config.yaml
num_hidden_layers: 20
head_dim: 64
norm: "rmsnorm"
positions: "rope"
rope_theta: 10000.0
attn_scale: 0.125
bias: "none"
init_std_o: 0.0
init_std_down: 0.0
max_grad_norm: 1.0
decay_shape: "linear"
max_seq_len: 1024
max_steps: 5692
dataset: "wikipedia_en"
Each number is 128 + 24 x the weight over its row's rms, rounded and kept within 0 to 255. Layers, rows and columns count from 0. The size above them is the row's rms in percent of the matrix's.

# layer 15 MLP up, 704x256, rms 0.0853, rows 536-539, columns 0-127
size [100  97 104 108]
[[130 134  95 155 104 126 173 157 127 119 110 104 104 152 137 133 137 130 143 122 136 137 137  87 110 174 124 126 125 117 117 111 146 101 135 119  83 146 138  98 119 143  43 171 123 152 133 146 101 109 144 115 131  81 137 143  95 140 113 130  94 151 108 194 149  72  85 129 116 135  70 145 145  93 117 112 120 155 120 125 143 106 128 165 175 160 106 161 147 147 158 124 124 120 158 142 103 119 113 116 122 104 130 166 108 163 107 170 119 136 123 102 142  76 162 171 170 131 112 125 137 127  78 147 108 141 132 131]
 [172 114 142 176 147 105 124 147 137 124 111 170 117 139 153 120  98 164 120 108 148 141 154 117  99 153 118 165 135 123 142  70 117 109 133 110 134 133 147 111 125 145 135 159 131 100  96 106 190 131 107  89 125 133 118 123  89 178 120 166 124 132 153 104 155 135 114 210 147 136 128  97 126 100 139 141 144 128 121 110 147 111 133 117 111 131 124 104 170 129 162 121 160 158 161  89 128 113 115 121 100 105 144 180 115 119 112  92 148 136 108 121 140 162 111 133  89 187  96 141 114 110 131 146 105 147 121 167]
 [ 98  96 117 110 155 176  98 133 142 149 138 146 124 112  99 163 126  93  99 126 130 141 104 134 143  91 137 104 107  99 144 107 114 148 152 122 164 125 165 163 163 112 136 151 144 117 135 134 105 171 126 119  67 165 128 105 114  91 141 110  82 141 131 179 124 128  85 147 127 134 131 140 143 128 129 110 120 114 107  61 120 112  81 162 106  95  78 124 117 107 106 159 104 123 142 127 140 109 154 105 107 122 145 206 123 127 118 126  74 138 109 148 125  82 132 134  99 144 163 136 122 129 144 128 143 147 175 157]
 [146 142 149 162 144 103 176 111 146 134 127 140 106 124  97 125 135 109 160 117 115 143 161 171 127  98 121 128 139 125 135 139 108 125 168 138 148 121 105 119  90 127  68 163 133 102  90 142 154 175  75 101 195 158 113  98 193 151 127  94 122 130 139 123  78  97 160 132 100 110 116 128 118 114 118 146 118 133 123 131 110 125 127 126 158 101 105  99  91 133 103 132 106 167  99 138 125 123 126 104 142 151 149 139  93 139 145 128 114  79 106  96 143  78 103 121 139  81 129 104 158 131 163 113 111 143 159 140]]
# layer 15 MLP down (transposed), 704x256, rms 0.0844, rows 536-539, columns 0-127
size [ 98  97 105 111]
[[ 74 150  80 120 163 161 135  84 111 105 119 119 125 134 141  92 148  97 144 124 124 159  98 118 167 149 113 133 137 122 128  98 118 147 160 112 158 121 153 137 142 134  97 131 151 131 135 136 148 123  69 106 139 124 116  86 109 132 135 125 118  70 104 157 151 160 159 132 118 147 118 106 171 171  98 153 147 137  88 108 126 131 125 140 132 143 127 126 111 110 122 131 126 135  99 126 145 120 101 157  86 139 132 116 130 145 123 157 102 126 127 156  89 134 122 135 160 128  82 114 101 135 133 106 147 130 207 106]
 [153 167 114 145 139 108 112 127 153 129 149 121  89 133 134 163 119 110 161  97 149 138 116 160  99 153  66 101 152 158 162 147 131 129 132 136 108 123 145 121 131 126  91 103 149 158 160 153 116 118 135 125 127 118 144 135 111 139 131 127 160 108 154 105 135 159 147 122 123  95 144 134 103 116 137 115 148  74 139 111 182 111 162 122 140 141  91 106 102 129 174 106 120 143  96 150 114 128 136 104 119 173 145 127 169 169 107 136 141 128 159 131 156 132 123 125 153 158 147 116 178 151 155 119  96 101 138 155]
 [106 123 137 159 145 145 145 134 155 142 116  84 162 142  96 137 164 149 104 140 110 124  99 108 106 140 123 132  79 120 116 141 107 128 102 144  86 120 124 124 159 126 148  89 149 169 170 109 116 114 106 113 127 145 147 137 120 141 139 131  98 149 144 170  94 117 103 138 111 107 114 102 161 124 155  97 150 162 126 122 138 133  66 103 160 109 116 128 107 140 140 186 101 132 138 140 145 114 171 113 112  98  72 114  90 138 135 135 111  86 181 130 123 137 144 177 171 138 151 122 123 126 125 140 110 136 157 139]
 [115 134 112  95 106 116 155 115 106 155 143 154 140  77  98 121 146 108 174 148 109 152 138 117 103 170  69 106 136 118 113 135 130 124 113 131 112  81  50 155 161 141 116 120 151  83 103 107 146 129 135 112 147 108  94 101 143 103 107 121 133  90  94 163  73 161 132 140 125 131 131 123 107 114 116 127 129 161 143  88 162 139 123 109 134 136  92 115  86  87  93 127 105 106 144 120 105 162 132 154 123 121 142 147 114 127 107 104 140  98 143 108 153 133 133  75 105  99 114 135 127 171  98 138 142 122 131 105]]
# layer 15 MLP gate, 704x256, rms 0.0828, rows 537-539, columns 0-127
size [104 107 105]
[[110 138 177 137 140 119 143 153 119 109 152 135 129 103 123 181 167 133 104 155 150 110 154 156 141 163 126 155 132 123 121 144 113 118 114 138 116 139 112  98 148 196  91 110  89  92 148 131 167  97 126 157 127 112 122 129 122 119 122 137 113 132 163 122  88 144 160 150 138 131 111 129 108 136 101 147 142 132 125 169 118 120 164 104 115 151  81  75 143 121 140 139 131 141 132 143 115 110 129 130 107 137 120  96 127 124 132 122 125 167 139 157 150 165 146  82 134 134 113 138  88 145 141 132 135 118 114 136]
 [169 108 203  99 130 121 156 145 116 104 134 130 139 127 132 127  86  85 139 105 122 147 147  99 147 160 106 124 123 171 110 131 124  94  85 151 115 107 122 133 130 117 114  84 125  90 110 109 149 143 119 178 104 116 119 162 152 141 129 140 155 106 154 141 133 125 125 135  97 151 144 137  95 120 125 178 152 142 157 141 153 115 110 103 155 139 131  91 134 169 113  97 179 123 120 122 152 151 127  89 131 126 132 159 105 126 148 147 131 168 120 149 144 138 127 130 111 108  88  81  68 101 158 145 160 157 141 144]
 [102 168 170 178 125  94 108 146 108 145 127 134 142 110 138 116 125 106 126 119 155 168 141 115 144 174 147 169  93 100 119 113 127 102 133 166 164 120  98 114 130 161  98 152 137  98 131 124  95  75 135 130 108  89 133 129 121 108 113 179 141 136 134 130 139 159 132 176 140 188 129 125 125 120 101 102 103 155 145 123 153 140 113 114 126 139 151 165 110 120 129 160 134 136 132 142  96 148 120 112 159 158 118 113 127 135 147 134 193 185 139 117 136 144 178 118 139 155 110 160  88 104 187 139 120 144 138 141]]